Weights of a small transformer language model.
Architecture: LayerNorm before each block, learned positions, untied embeddings.
Training: a variant of SOAP for these matrices, 622M tokens, 5102 steps.
Each number is 500 + 40 x the weight over its row's rms, rounded and kept within 0 to 999. Layers, rows and columns count from 0. Numbers have three digits each. The size before them is the row's rms in percent of the matrix's.

# layer 2 MLP up, 1536x256, rms 0.165, rows 321-375, columns 0-127
115:455441578479561444440528483497515489494541512551460514543516459470475444463597552448501478500546456493462512491469498481475535506433556540465449540517561511467516540562528518551498569477530481497509530519462452500517471509521513457494498555501471566512514511506462567504493521512470478461465529513524441552630537492461484496529611508452512465491544510531590481459504517464508508395451
106:532473486492522556494426568483486465466495530438583533493481481491492541488493533554455417514510437438491518566477465544384534474524487466549520534430500453413524510536517490489522481488490469473459522522508446523409451519518489470553525414469476460579495566498508568497480501532476527544561545540562519527439567469501507461508483445536447431466493524516475487504475530490451458496494
061:477577453504445478445513471517559536534456490558454458531463485501489457512447456485569524528500460513515514499477538468461401503489482546530486433484586534494487511582463510518586516534538556470538506489499448507498572551544506485455491482560523451521488472460541446564494474454501418536568529511508478536474499483503511508416477569557511527508493510581510518531521508484490485460523
070:518434447483565516574535481587521478466497527483524542519469546531593553538557446559481500476520463458513479554468502543540453498500513486526510560504442546480491501510503452482488531485515479448541516510526514495494417529550451451460474537466519532475466518554496536552498489579548422526510503434505548491522499533496523483507476465519498548536494502502549485603507539493395558598540
134:441466476510480497447505536488541517468397513468411465535524558602468507435539482466472565507460467474459509467516479400498488462540463500479568532381478548544477540536536490483515574570495516547526500454543441528427498480531493501495533494480528614429447418436492534552523458513553477517572526621475510499470448503491470481506436466497480521514551529540455500476438529542524459541575
074:535477456463494479542488474497455466484507453553519536495445582504520442519525453543606454440532462426617552469461476597465490469522542500549504523541445438460415491501458537483524603576522553491475513551465480529501559601503502444502494532454442493539488472489471498466485473542494475528487445524460490542507475499462540530470491492484433485531496472431541492487501557537482476523504
070:509500471470493496478506533524555600473506504517525505570472488537571543555515468492515526469561446560471543481476558467512503473437460525513477478543422533468453440531502477490550491444506492509514516518473569510506467575544578467483502479525561583466491464408618434493500512486562514495467512477480517492508465527541559454504577527425540534535499521466552464462533470546549436519444
113:485509526512499530458536513546498446564431502476511603491479535528530490519537488492428487519520432467464553459524484564577483512535488469549502539533431452519509475484554496543454545579511438416452469530482497470493560446537561497461470528492535488514457510490515478585502474452517515536495487461522593421494490499543495515493435506419469457502491587491473409537465467465439497473486
108:527523464515501461509547450516417518562521560471592488546417509520481437464463454543488466504500496539535531545515540498482510503474428513528419458586535500534468486526499514512489498540484494498548410522489526560421510443511567558393491497542476489511481508549455464524460511524519477435463493446505471422477484486518489513487520478495549405489468486475412462487525536475540500504520
056:474455475480455499538502448428498445454518475604473490497531533498447463503461543519491506546506489517550493562538460502534599489413489564475494539503472497541438473489452520534515483422538519473552511590497488589428450502511513537529528471496521482459501543513523511505417482506488485522459471481496439497508515525550426534508509488544524453492549475495543471411462502499515501427508
118:468470494477561439441418510454541522521459472479419503479508475617565485507453512539517475494495465485540558520487528569546523515506483521531473473452450587540466491511447475491505470542460511438439427472493469510505489480427572457470536537534543558505564515482481484463492519447534538446575506506527559421533560453473526467464427471501563585503470501443546507488513501530580568489504
130:458469561519509481539514552513529459581555421461494489484443529420543433513540426440555502482462510467503444475414501519497487539440480560506542447481523454480511506505504445588492453543513478537490482492520485508454490504457410415546471505470459512508517531527519522499540532466473463501449500447446517486561471513547413526543465517593509516441477450470512473535511483537391607486540
121:474479533524506513496537470530476481489450480471613435559512521562489536488519467458528531487541488414564471560499459539536473505579460556538449431500453530518455580538550461529478413578632468458472574485457556493459473510515507466465517527432408503498473517520516523508469495425455490491523455483451577590477472540461435512474557466523523488496516469499468524495432507512483537506527
105:585511518599551574479523486493500522479457530472509538435507543474482525493492445546429553540450495405544477551492493481439479540529530522586511478418498475434483538519510441486472559542464542461471486460536501535484485504478540484531424507488532559470464420475477493543553520521420444544506533479490578510490424536475601424415439430378478518477451489507523564539445556487447437554452
094:487512548485489434446490541494516469539496469464511456524416471529497423493467507530559467530499531558474464563566503496469581539517535526476446479434518416448570524472527542495503471552549536461444465488514475539486556517477465503470535493496455451464464540548510471589541529450499527532500487532424476481539519555485451548419472490574445412461511515415514444516525415501463536499558
065:477459595436475465473428478457437565465529608496509506456493537480468475498514513524467512524480448390505502552451469462454522559482527577429520437499492528500489485506488497517498492548489470409539542475504447565488540464469502454571460516473458545510384549477556505520493450517528450506498484477571498561515539498466541573523496568506464429503489490473465503449427536484476533527503
104:534526447534505519475534451536545562470472451513504473513490559476537528572484510406472519521515506485546463467540400481543423567524442574548449505569446482515473523446500487480506428464515480460459473425513517449496498481464487537486514598516519580464499468514480499548470406573536474515517491468540521496478478520467537502535422465489508567477466540410542455495497542532535500489527
059:550457500564498473454506549526607465450484480561479569511449533516528441536531483514504472520471519489455524515434481381547503496497428476526523521487442500450456446504474472539540424475495562523547420485540486486460498564481503492510510505487518568545552440531526496525460528448557517432422591472558484496573473463445490542451550446530500436488456431506503464465560541539456521547526
106:417504568457493488548495496515506513478527532591463502489461394482488449482510508484445506433498449542504507461411474503495520494489585535482534496506429551587553534479603564454564445506470541469551495533515420506455444518543564523509497508590515466544469511467546504491503483463582458503476502538533470512562497515473509521553566500414485399516496417512488474434485530452565505432472
058:526487417462491482558453505429537532578503534476456504488484449501482529452527516479461485504473531447564479467436460417433515510535550562541536484483547511510520456494402545463481540441505537506488519484560533483470556450476486539514501453532575460518441455399506448470410483550487510504579500486472529521479486519570548440472450478429465505476496517524519488511462518501482475458479
126:476556516530497576504524513484529498480477463474458518537454470439521502499517484481525438526543510461534514453484525541475456474517522506524506462442521514416531512517481510483465529478492499403406590495583473530472435591631558483517464542522532514537472531511534469564476531441590426513497487453455558470485482461511487543500544535535485560526473491470561525477512432506505539481466
053:528484480550476565540512508526469538536461505561478541410515552547505541522437528453528463488474497529527466534534482497499486537508537500489548463467450532524503532461512509478487488433471482510543493511467527552465543518473510528476506570521469536411506469485565505526517446471542437483465546501501512483426539515492525554460418490518473541461476504486408470492528548447504494544544
091:506465486487459506493545554494550387588476449546465498519541517560517503495532455469488550538488447465463553570452566451553524572466499453459524537505502500532476508562579509501461546501487487432495507442531481477497511456468483495493533543541509549482486503480541518519470513520461497473499504561477508569472461517487490510486501458456452623552461516563444362521473555445446546520469
109:470526543508516533598461525543536484609451497518511503515509550466503524520495537453462550483600499533539509431437513477552499522446481436451535465474532483568516517476519486589436520491508449533530505477509545457581483478520587486504518503557565460504493541536473469542523581534511607498518512494521510464474517463568436528521448520528447421500563554524560497439481484554460564510531
144:485584471427503500459574468577478442488540475437509449519500400522463585518475576453463515515526526527474607527546521492478516551450500558474505439574521448473448487504573442509508478539538425532564497540540507398535443503458436469437566492495514531491543454480557522473458475485506493476468450510486495517500483485543474522525534465524488518482450516513485492477491465507523520513465
046:459535546478459477493529553484533488501534534555543533405496493494436498435490654503453528492497484473502526515528457472483498496547533469539571529455507421538496471529499551454525571569516565421543497452468535488506476430451494499507500471585537477520531534498606532527531510560462495478492508457524504456477517519546497539508456475463487488525531581537486544522498496496468530436494
074:458437533525484477497519512492510505498444536478540495492400456548530481566528473430470495472451476566505505442477449511522465575456470471505516534498475518507490458503517563506625484549553484491541493432424472532537474457450569580513526508471473496498532493532560530521486464515535461507454501505470546511543491464531473513525480510513480479553515444568453492474527559473519495508446
084:542516470493512631610539452524537495498457415541522461423504532463570487536460555484483508487578498481581477481528488504474512531477445503510492496546501496474434569612492535517507567458455499512495522485474474505492498509492560568470479542498523504510419503555478485521506489469552503474477529561519494496524489498476478515536511524462523456514432491478474514475494438507427502549588
092:504562487511494465477457484512495534501516463508481542528437521478475544503532549487471509523496525437493498458504550460457589551554521549527537498546491543568493509520583488511539544498529533434542468478458523474554509533435539476524474491522432458558525442447551459570514528473440515510513495522461472464458537436561530482507561507472555472478483495478570485522589454487533472519410
081:519481446517588525569444500480553494513481538469540534419524541437500482522547493612475475518456568554586531533568473557488515542507507536521498475515556493450545446447580435498483468533526488475542439481519572579454479542537440436497465512449456580473414524498511548468467471497544503524479491496513509507499513448518498599463442463555500530433524459543483445443496522529569476518546
112:510468529504518485569464504494544497587450475505411447497462520500466563508495446446480481465517497509531481525432560540495480443415494459501499502550479508475447431502493514520507553492519506425530501523567517496444573564560534495503539588537488462469498453543562479527493464500550514552490420561454515459504467455516422523522512527508516545545559526545512485469505473533527467527557
104:477473534455503474543534481516464557564499514453541459386523515389434483481464531550430488478542515507482491414521526492469477558529442453506435449486539497433507499437510549405485610457472550504536460479490501443482481491528493505391515489526476509473506536511538475554520541489542457592517527555503498476469529534442492518517463494442541535548531577576484470490556460480527512539544
148:478455496535435535503487497498506400511524512486512505510498463497478523489436526548501478455454505467501562479513485529523555421432500455488489532487458547461538488516504542481518525439605562489537515530532533570472562495502480539518463523466460508496489436560525497494511505497466583466536560478518491480506549480510535487461489471505505420428506543510569468452541510499541582498538
093:444448507520516421546542508555478493474515463522465538532436460534527537551414502415506469423467517496515446495456486475497540538486551521463472595536539570563471465491411564479497483460549539515485518527520462517523599514429502448547499505565524516498479443427551514458447399470524498452497503448482519513451575508539537515537497578501476497503544546481468539424543480512514487465546
097:522506561522507473505485451466468500498487513517438477575515464486466520562436518484497503441596496465504479538496431419551482524462475518524515490524465486501417484549545465470490628504447420436457528573434534564455449460508460532551440504492534529512430583556494535594458522531504515560431509495533420506533571517505505424525467546490518496453515504517499458488487498502487491533524
104:475487495444453407463518563525497490452507517552473508549517433605501471536442472482513482475482393489500439509516592561459445455471524528524499520529496576447485522491483465513558394504544574570507509528533478514503507455519511467505463493485453467584468511449449448542461492555490520466553573514549457534510520502563511472494444590480512459544484546599566485434506502421550492461485
065:441529569454493479437527451512531506503532478511488422525572443480507514495488532544416453543559509491495485557498497461531554489515554522474495537493502527544491511498532504520476459423552469428514565484493572528498391520512488503532469420479467518589535470559503531418538415457456556485447431521475450449470466490536492512472477437464536511469560461532519525479490567472458468470509
100:434493476444475493488487476505455578546579464517490470480522547515524443506495446466493499446463458474494490447529560520496584528376551498523538478487525439468535533446552516507519554498463492482531455603464543485484504495477542491488528552522506454487547466537443531463441558572468471598525429531486452553544537462510488463462567579494553597513545481491448472450543528512470480477563
061:494549530454555443472499654589530497552567502482506519489433466521536546504522501448540464508492487481466562455496591488535502526501530489473531511464517473475578587477508484511469497504497466476564535504433557500546446432540582430443487531488555511450480493531552571545471535477443465527505493448489514520531438472524580499570471453584480549413512527503480480512525538522489430510468
066:462506534517486522519504524434522469444509461560473512481590421508442450442444520520521480514542477528518456521488431505533481482481564568495584527464516510523526483497498511456507475543497494518514499541529443607459513503459508530474467508447486490495481528543489492460598456506499442466456513505470474544497448451526466575457575490501519423466446466430477491435497506544527494536525
063:547517469531553517439548513490505434518520579459537547529456504508504506518521499482496594538503521538497526518524431431446521456478474508583474537559488516442531490478489459510568390479577525465437508504507467522480521504481440491522553496454511488467485436505496517489525483523568475493464501503448515527527514496540529585472448453478475447503544447404526538561500572502492539475494
115:506395469486502554505571559491460450501453447472471461486503497521581523552520476512488479515507557574555499589505561559576568482444515523514542510527495444497504493519464470471509506511483501547479504483464448472522610501600591435558568485515447550448445518494559454545525503492528472494497504449457555467497457564513510509499530500532530471550513516431535477467517558537477549486452
067:542546548464464501594507552514430502576479501526566474473395492415478543522494497501488525483482586561500493510467470549468500492441501461509536615546555487568526502486506579560512481547564494515467465525437510519480472465504464484540531483514468571486518516555445413478476479461535482492500486487480508526506515462479461490516466530511525469501495562528501535518409495460500565428577
154:588510439489545525577527484520518501504489552432450515497465446549523465495435452536538518469464457464531572447524410600524437408538479536573521494502508538450514578455430555434488477437525499454549498480476474563437457456537489517481507453538501469573539517492464453547484457526454530559538496448476468476491440552526506476499472522479561557532517456548493468485484525452448475526445
093:528480486520504433515529490488542510562457413524539482481500492500545455511485489475532467528513494521434475457451528471488492494444527463496497484504553565469507517491502507505450526548542562563465470425421539361614590518432433493459488520524497539501492464481531449488461547560565527519555542503471502546522517502498500464476502481580445557513487517489484520586501471518531474498452
119:486537487477526490447414484556449532573499518515419518581533490531528509543523435545491431465474501453470532465587466558496550560464569474418497543475432456485520449383543491572520495509494465524534534430461545499456482526572547467508467463474433522403484441472476489477489499519420452457464506462514533471479525437481534408449477529499529525554446492481491435482542532515509493488463
145:450458545519530503528536516469447474535554559483607492469453410457472493544530428484531495496535465480530487532502522531486516509515507494494572390391542582497500555521495551508439486473552497543460528565534466534520421457521532488550549474462524468537570599455481504478478553510540533489569528580589504501497532503491494445481496442515449450485533414529520503549529533480544463478496
060:463458483504522426467410527497421498497518536532483535531500467526448538503509506550512442495521468496520554589500418560517563487508506436526494529516517529519476465466506508518469426451524547419575541539492483544408474484483514509565547479518448542376526516533508479429522488489485437568520456575512459451435484526482503564540463523491525474467506439444504447519479491518539470463440
133:492507499554522433444513447462561513541505459490504511507508533458582579562579469524498515455454456530496508549504513479484606478500518538507558520450461504518448469501496508492562533535513460466543590566469503544497459453468507506560494469455495515562471442419516587556568502522490523609557470482478471440529434448541532508504427521498426495502491505536502480459488515514478451493495
047:533530482519441473457504485553537538489493527493484513513423429532542464482465443553535576522518450506463487411492472428424448483577491584445503504522490549464458533546448518519489525565554447505484497488499550495447529463428452437517482485514464521497554442493483427523453439447490476476545498458496550509484442573486551485471435466436456532547509468471444497505403494513473458551459
102:497544432463514537489503506547518541509530470505472506496502505597517487416557494522509526499488410476468554486472486496540459463419504517525457534529545522542429532504519403611455505561544475487528485482517491496471487513485521480482505464489507568456477574494496428525492494465508445509435426459484519537460420512490524542474522514424536543555511491559562433494524547448526484431532
056:479495491500531489496442537492500512504494488451453513517531473510545501499448499510467430442481408490542455509470418485461518497470476512520583437468520478514513525482438557423493499453514585497559496497588546389543441539539542511587576484557514501485485455518446413492535572559559509488530437519453500435489530485491531445511452467468455451543515529495534434480514597475546516454519
057:536461474528572502488433561520453459466521576414478561462488413523487496452581490512484424497514492491499531610489499526457553464517531535531473527521463530506484587564496421434528437465547548492476506436517490530481469486514546497538605478502569494529457499472519560503529502472455463529365487492564514373457518559522397481553526514494552473491501441482428494462476528517550509494479
128:522492424509562589470532556542534484474526489488549422506480385475504482555488483528538497501500558536529528548523458588491473550514461520507478519495495492540554509496519518446474467444530413465447488486493566488502486504512478521517567506485547475443560526555492533454477500516475487531477603522514479531537505543533423513550497495495519482467478472491524491471458513549527557490506
108:517465505622494529493537457565494503480489509503485565539560551549484472518516448485521483555441461518433498541522504514506523471471502531524444458577493488469471424486467519530542522522490491524574437484490484451525464502511472541534473555506487577458499480475492474450454505496483484487491490578470462487498499444547459580397459463487552534537504472519496571484496473512557519553470
# layer 2 MLP down (transposed), 1536x256, rms 0.148, rows 321-374, columns 0-127
118:508370548513524517468488495509471481532538502531466441575455459441517514496565562478455439490562537479516508549438479480492525462470594560443461508459504502456457519492487522549527552481487446472534554542471432509544474524480494442502511547499486481500508543550455576521488471484481514447474493466498452488638562455446472502482560555474528454497540508492509429468468521451528480401463
100:435520576502474464530568397477490529571548488543512478475475546464466457564477440462507567494521576591521421483502508478555452545492546509468505489533536574585462485446486515480449479521563547537535468490481527492550532438484525475498497617525508504445442409449499447557519462452477489501501490466471531490554427571473509542489494517514518549542468477569542511508524451495486500469504
068:517477511504480502533488560494448503475542531481463535480513576535560502489516544570429459458477540517439485472542472436519566526567577481539492556458453503495517528440499494426357456446489383535509493519493519516550470453483511492543496488448471492475492520556474511468502532467550603522479470545475500522489517494562474486566475472486468514507438482373534479442468532544514517478503
077:513448429492518519515532471518489456435481442486499549520507442561561531505439442520456529449530479461483505531457513528525480473459503521494513535544420567507525492533527507489532517513504431500547577521495509465520453554480428499466513560473479493446446493546483490605476458561474438524549492472455513481486525508466469462491479549497468517544495507450550418602497525475498547530489
118:539528516524519531513489436489511527531559452454555561469451426425495493559469463488540479493515480523531497581425549556493495568448531512523392448568541486459468454445478524504453449451506478429493529489480555541549491542472474510522466528501471415548492535563507452488495537471509514457424500420487464523513516445520490520443576522535485497439429439455489483515523477461474532459392
088:534508433456515505558514521503474514488527471574511525530497575538501498579537503484542522438559493425596553481498507577517515464533578521518521509499435465444448499510501552462537559641549550449521531538494449537507524549499484431495454535466473466537516452510497474513502474555489484533488437545472494555542473537494551516490442473476461470514486501409495545510464521518480462493537
088:492531422498493504507606528512512499449493477564512532487471522556520591492450526466564546555479536579473547476488514530472519504494500531477497495534544566425504529540501538506483540490511467475524498461527469525376482539515470550608514492506442543532540537549461515510501528510515508483476531507518532498557519530555533491543465501473542501496464518546539532558508456521545468670437
100:529487521456453440502410472475506540502556522525472357501541457522463476468456516510563497527491574590509456553508538412457515492476515486477486478477525547450527507502487475472498480466491511569544551493511529569527490467442486534515517457497500491519547493509487509403506489537504524464527547506470465579524484492504526533515534502521541542474519442537486583481496523509555504549559
107:475535535502458431563472444551466443505515473503506518452465482587529498481463481488553529555496499528546560524531487475485518489495469513511560527481461554554479547469495534465494541464492543476498519507537599509485482447524553509550518399555574479461521481567382513462476502579508450524449490484397515466552500544512499486454489549533463467464412450569486461431454604478472477468496
072:524493577544549490522486608524504464551463469559526512497499535440474428425516492534495508488491518524514509516453513445482539479491543481448524490585519498467448550508495455481467570499481517499419611509611543462540453484497491513468557470472558551464496518501551456560514466486499480498496509465472507531505422501530540450506524442516481510500457492452532443477510493502467585482509
123:529472474501414576494563508583461492467567519497552493534511514467427500465563458485512514511495554510462442471540509463467443508472551467484523533578531439491557540433489494519496541458546526613521582507469530436504550502539422523519477464437477465483446499483544498521480452575483454533479514468450466598486439499564458493505545545517430458512502486552471451522488486481414412518542
114:565498458472543513483503433499507483443461572462465516538530482543430505495453566545473516544566518558506612542537505488511488511464466473519441518521508509494477496497512498472533535457467569450518543478473487496520493494515537553449569510496551555456473470477516482492472500538560557513515491524578471511455499497453582494459528505396497479529506543542551488471499538485596442523476
135:469445491537510470503568438522460471468511484499542390524541516511482524487432455443459512481449540437526453517513463485483513509585446526547496414482475475492479577498599490542528469561628478461469534529476563432492476489489511522477577555455457522493494484561544552522513499507471499500519460465496515645465503487439473491440545476530527519552502474487453523519459569521485539493524
104:400520410460471479511492531492497511510466505485491480613486502511522479527560555464537458547554591519482476455512527466497447472478502483442509514538438526554576530511525525452511484458523496484512538569488573437468544511505409518484499495526497477531487573533503507489486439445514541433512486503470419461494563392493406602563538507560531499493507531468463437468482442489519528414481
093:499447412493491522576487463490460607489561531464525596495571525489533515469560487479475514471480496453557489456492497568515434414520436466514524527519506537503480513499519441476522456474494472554582530496460483472519479472506535528499472451474555501517584463450549544417444489512518530454458503524559524509495489447532492452590507551476578587522523483584444562510547555516522421437473
082:472497587451523486469464479489490536550497540475600473477420580469545508458383507483565484486581496443490483560474483415524468557571521533493532447510531559505455467481486477516431506530487533430493477502495425457571565463482508484535492485475548545563484539491568582471448496538534465520499510532528568566536526469477522536513505482532485422512481509551462538512446519491461499542468
105:470503521528543461568500527482448450538562508508519573452508489581472451386475411523526481533402560529506574562516551502530497475482611466551494510458489504509523538537508532487555543518454529523593552531498531548487582552555543485499491419484527510502546493505536505425505508440475535483487524536473455490486468502554470495465483497484468446560452525543462563464494481469491506510478
070:530521461494511550541447445516467449460488477472558517485496558417541471481368544564462473533519567513489508524484562550436550577493520552477478575552525518568499522512483453511538520456525490482496611565522490535493517455509509517457501517518508471553444510573519532453532462553504519508561429523508531510455516521459508511570536506479444570457493561484537524575427429557520479505574
114:533477542533481523520433468495530517494493515494455464532493473557505455457455458507565449491511476610510491524467483439528509517457502551567510428479403542517504456495494551446487506538453548543583491475500462472511463481520522485499499431593553467530477490518475514487535467519575455532562586546456520562517441554428485494478483472503441532505537535541419453515539501462567466510470
065:549530464493461560495421477510529534521512532448490510476467441480532556476536549483504496492560504495551487430450434520542535529548515538508518494507522502578514485451456466454474499517489507447544532518501534462505498506504524555506426531481594465468543472489542573452464474484516568557511536557447415556510538525564559470496509518428489489444486515592523494451423488462540451479442
115:552495457462460442522492491524499497505565520473491480438496520539521448507494542530540540505463465550476522556507456511528498500479541502517495561533477557549432517460485491501556442511528467578537483506433544454530565432432470499468530453442468449470526497535453532435511481558454549482593464548501471489489515547504474495490446465510527481465555537478469425520460562484461468544481
068:482449536539416508504511441519536480466546452576526511488552480505527487466442505438505536454496514503513398506536339508512452468510551504496485459519489485401488448526543488420522536431443493480463470517480478490470445534536603456478453513443433510559488415494546447478443457574477476458489477498527484463449470434528442476468463473498490446545523485540502526474530496451436496500508
101:516524516467560470567415444507503568432537557484508531481463537510488470495429516553474508587488498503513473489521506510454519471500543544519501453536527525503572523439530478486507484471528587553472504469470552451534535503493476496525471479451553471510504496512476496475529461502514508562530505490499546451535465521551483446494538520574509473540550518426565640454570458564510521490560
124:473525537552516525545445521580518462560432525512489517531502559479532528545461559458444549463576518530509536479469509474516520553434478468423505515453556485529526498475537482612424479494559473537497522483488522438584469480523596489518537496544534493500496567534468487518534554551531581536479519492517528465445466451588450520558458501510443404483537593495557501438473513531455519503541
117:505426468572523480487428502456497554510460523555516565504505590494569445486521419511539478463472462504523395488486489486508484433564506417532487538465534580515573476485480584490505520449428569492439504479446484562472539499537532509511426521523483464524464560549452521488520515509536493522492576489515474492502506483480549473499449526508525521519577481487501490549534510516526511483545
060:532501481519515494563536471507506421506508493558506437456548435573508485503548461556425462494437608516459473542484473430425558571556449440541493486467466516436527533589538458463468518480469419485491475563497467508517474538549486426470463467535506495562486477425544529487468494421518523528518533522514503501495485480465584486415509490477502462538418416423446510521508536558530509475478
097:472472526486441547526518540514514518483460549446522568527476491518525491543471453464531485430498504583487503502502404527510493540474507508503492561585492500495526471536477552511573541488542532497550479447470507501507443450496539572468550501449452538453485469481589483513479492532538497472417504498435559503588482437529469471512465532543469456594478493554462532530490531501513491538451
092:560488463494520544555558480503531484489523449559539498406522574479533494516467562488439493470470452456468432524523560542435535510488440470464555474518540519482456486623472546520486537425511564546479587533495565445529535502469510491520479578466514535479430476507501481547511445495556484509550528555539455538518569503433457520437473523531522530491431525497434530519467435482447513470571
105:508496474515502477501470436510496531523548501534484578496462470433452502449550536489474437507436555409472511473507505497474529501597518522541481481545510537570502499543589437537508508491574492434537432509461480577524474505437566493538476487506468534520523452409551536594493516489466530453529534583471473479443547494562468522491507491467556463435472440473527502513550482458519460495419
082:532554572473438476475504565504446516518423516540458505538483550533478557536504506381553475445551407437493483539491515454488464483463505494437541516461480472493483542526418538548454514499532510472459519504490435489519509489449555587479557544579557427518591491462453479539496534552517441513508512474518533525493527492464521461501471531500477454530517580487499555508516496452412570467476
111:483545422468490529457544480512462512412524543436597520495552513506554408541494540508531485565447517542467546436549482494470543539462479535511456481495526522481496559510502502485531414470518457616442459424473490443525406458416476509473447407486484511505485612504493466466471556470478486423505539502505481509464474503503513483525451481511511455461499487422509449458501532469530487546449
100:488500507528531530473477501504517436528448447534470600559500555590525621469523472512517458574454498450497544506496505537572553457442539553429531470528518506556502453601484460597458499525568507515502556565516533510453539475572491508580423452490521478535530450497401511505558508542474534456430489521474516514501530432534486498527512551554480455492510421428534484523423519557541464442512
133:488510430529506452550502503553483574459506488495431483455487557482525459495593455465500492511501523514494449505536501449468452516544506560494532506465558508537505535495518460533533478568427436539497551509522488415513454525548539471448543486540520492507452530449457495504507542461488448477459432463470452510495458465488453488507507513507452539575448485525443581571467494468463440508449
096:491532511444471568496465475450462527529485526498535509491563543503490428448594484532493522580555475531489518512483532486487479468452469511570523436480452453462532562483585438528512498535491530513461511470493494498466427503541518551458528526412503441479522522501437465490534556522462470505541525550499458418560404499494450472466543455493529498514467457527522499582488532499494506535474
104:508539540501472431521494559482457534524431524492493559520484449520512480542491532511515482457476427445497484529553440488533434529449536495520518515554513523437417513532528482468542533564489484472451526481486501501481461526525449520513477533571495540501430550482517481592449534575553535547473493563466528457599527546489477475489478479486478520432543516496479535507554527539435579561438
103:520507496595479550546507453508497513537460532440456513441492541465485534519561548571521541531487591515496573527542400404541531535519467472490473499488466415552515533482477498484463510468458458424470499475543574445510542528484497511499534508504573499466499458497554516477514502499469496530495456479467559475467516464474448521497530430540475553444516489375415563578487522542445539555498
083:490560554517481544487527548532528464542595518525543420429610544441496453488401475459525457515510507459502495509481522484533496421506489499554470550490466527530528601473468543488528570500576491411484534547459572542508462553584453538520524462542501541551571411557499525518629426514506538481474464516518454498487490496485494522455520479497521571466592477568498507458482497548502452496449
095:563471504443538490475524538567471436453382533432480532497521548493509536526503496488488516534475547533503514524519525544459410495515507501421478522500526482470426468513488521457520436517563512510448455431495500511489494480546473473493479447508448507513519494483539545428580494456542509452509521453548478531435413440515467503541430452536447418433483559447486510505456545499508514468494
067:453509544520471433508470504413492478483459527418483499457494537518514542496408537582516445488530449523480515485462521476558517492513447479511484430517589540469493455475475514499483469525461507442555486574489383508452509490468531504475502569515535442518501503506512536475521585425508501512518523527510468525543439527542496463547515562445426554546508520438451519513541519575455511496456
083:528606483539479500492462451541554539476426474556487546386482467513474432521431477509495534465531473466482523521516548473461468466475561551505558557466527480500495441576550492455553512478502515515479510495577500515479477484496504490486505457486525443489450491510486542485556496526556474483485541507495471571512448450487452552521534522457503442463466465491496473530528457539389505598563
074:480480535499524539516550498494464547513476540496504533516483558509489462562526461514484511475490520564578533451488535523460486483418521480461506541503520467529482500530457476494418427512482518495508462425480520459508554469549494525517474485497518522489529478477484490526476426433492547559478561563483548558530503471495519522485484520453577517502498612442523442462553532467500480460485
123:471409514481480571515564561511459528424436503533486388518547503552497588543505444511512472482534505557482509544477520504480519455442525541472576512501499476474484517503448462544523526493513519555455529545459529470504597523554548502553491460482464490443450524545532446598567525452497464512443577453443530514522489579474501534489518486525579430531529555461490510470466544541444535513437
078:558491477497452484527462543469490440510539557501533488438427503496539561564523514504512512462463546597518548496537524525485496495505460473472487588526634441542487546569474531541572467490556539555466485490548493551491468446537508469543535551509471580532584485557450478541479446497513437465543494461510556547534516526452466497524427584583575463539482529499505491530461465509475534480571
115:450487604510463479471485487476479477497520465567553498477529598455517543493572550518466488522530529500508454512498570428489514631510542487460466546454485466522483440533577463591529517517503517598474520485556477421492538594489508479478489567480543527449479476509487562478487508487552498484487515570565532511520544475482470519487508510551472391499470555457535540516535462521542546498528
104:474511472479575427478577537595491526550501469460453500439493518484457413531517461569526525434551457488482451535470509426520507470406502459479503480491450503512496544468467518471490504542563526510439477443555529467569548530488481516498443465462446481442480508468449532508510496545455490488427486522430478533438542483519456505498514486467507555553462523472500455596552518458538513464531
108:546497463517459506503563500499519463448590492495592480444461520478487535497476528461462563571519501530491499561437559492530460472549483502537485461534589542495470574653512474466450505488470506495494466564535468520517497487477513505484522558519586440548523540549513514526503525468564546489516522557509472507524452508490469608517468514516455481444582511515522569542463403508496558518496
120:558544463462451482502445537530562523480453467477384552487530545546529484455436552528471487477495522569486553431493484496495459484523518508500415567564491433505524456457505460419573532558453542492485468446506551446467556552475520517496476500513463497506458415549522496530510465492477492515459489449419561529518450573533526507502491550487552579517467583503541515496525465553404545513471
070:539515511534518500464557507513515490543524457526552461500478509427515427436508492522488424473554529497524496455436553465467541549513462524488582474459477451558418488482454502509433537461462560481421500447499497435508546526475453456475543490480493495584455474512543507495470480524517534385522485377532519479517562523564469442514442454454525469530483469532520483502556507537525429445526
137:440561464511540483437447518451509527518566518466440508478449538473522539536579469474519499453458504537569455519467385476528527454513567513465565528481545493517463426503468551386534537495528493470500639508522535464457464506508509546491571516470472481562428515464549553536529513539502508559559441402480466537491526523439487544554507479529524531482575458526480487487502476449518386464482
050:523456502493479452485455480511506427517527469464474511444431498508524542514471501500408489509511513503517471510523529583517566529490415424496458502463488474482534480477458456495487447485506470580515554458490446454552482541497496462369489551478445462571442544484530484478499508509572546489519536458476501518488528468530429490468444492459518467533489467522463456517491475485436391469525
096:544509596502509459493491475484520454452445473469516478545529502395441480552427485454482531509497559490495498511469535499474523531493476463422539434510464481483569486502457531402537498403442474526480559492413550509467482499421450494484481477498489448500527433477500558442532460517467580469550577520494464498566574502491423489587424513547491472469468503452437548421503441573478503551487
066:517486522475495588442483504437498582582567530536520504507523477533459510452430535522463494517454454453529559554510415466472489442541478516529500528497580559546538499496523519536453550438492514517514455549570504510531483472607525463498504497510483522470543483518448504449472499504522491497489507547528516492415524453559475538500554452495531457523575503525460472520543470467518446520453
071:515467449461516567480494476533551562520487410439483540510468523465446442475442447477477465525518515480488569487536504449486471520548515472543429533538490512499540439551531437502524589552465437543488487522414538449482533482441555475490465528500546493536438511487538471501545529516509483478496516410451406564446575498507457525503513560502525457497465507472549578484535462548556467564550
110:464500549528442407521483472496455500565494481471461601527511585530537539449526539507482545537507440475478511472479498450529528445486561447537518527495508537446463490513512487548538503595522610521539514526496467523489490470491508472477475452496487480520495452470551472512507508490529543459485474523510543475445517436483604450476530483534446540523540514481483494517518515466473437484479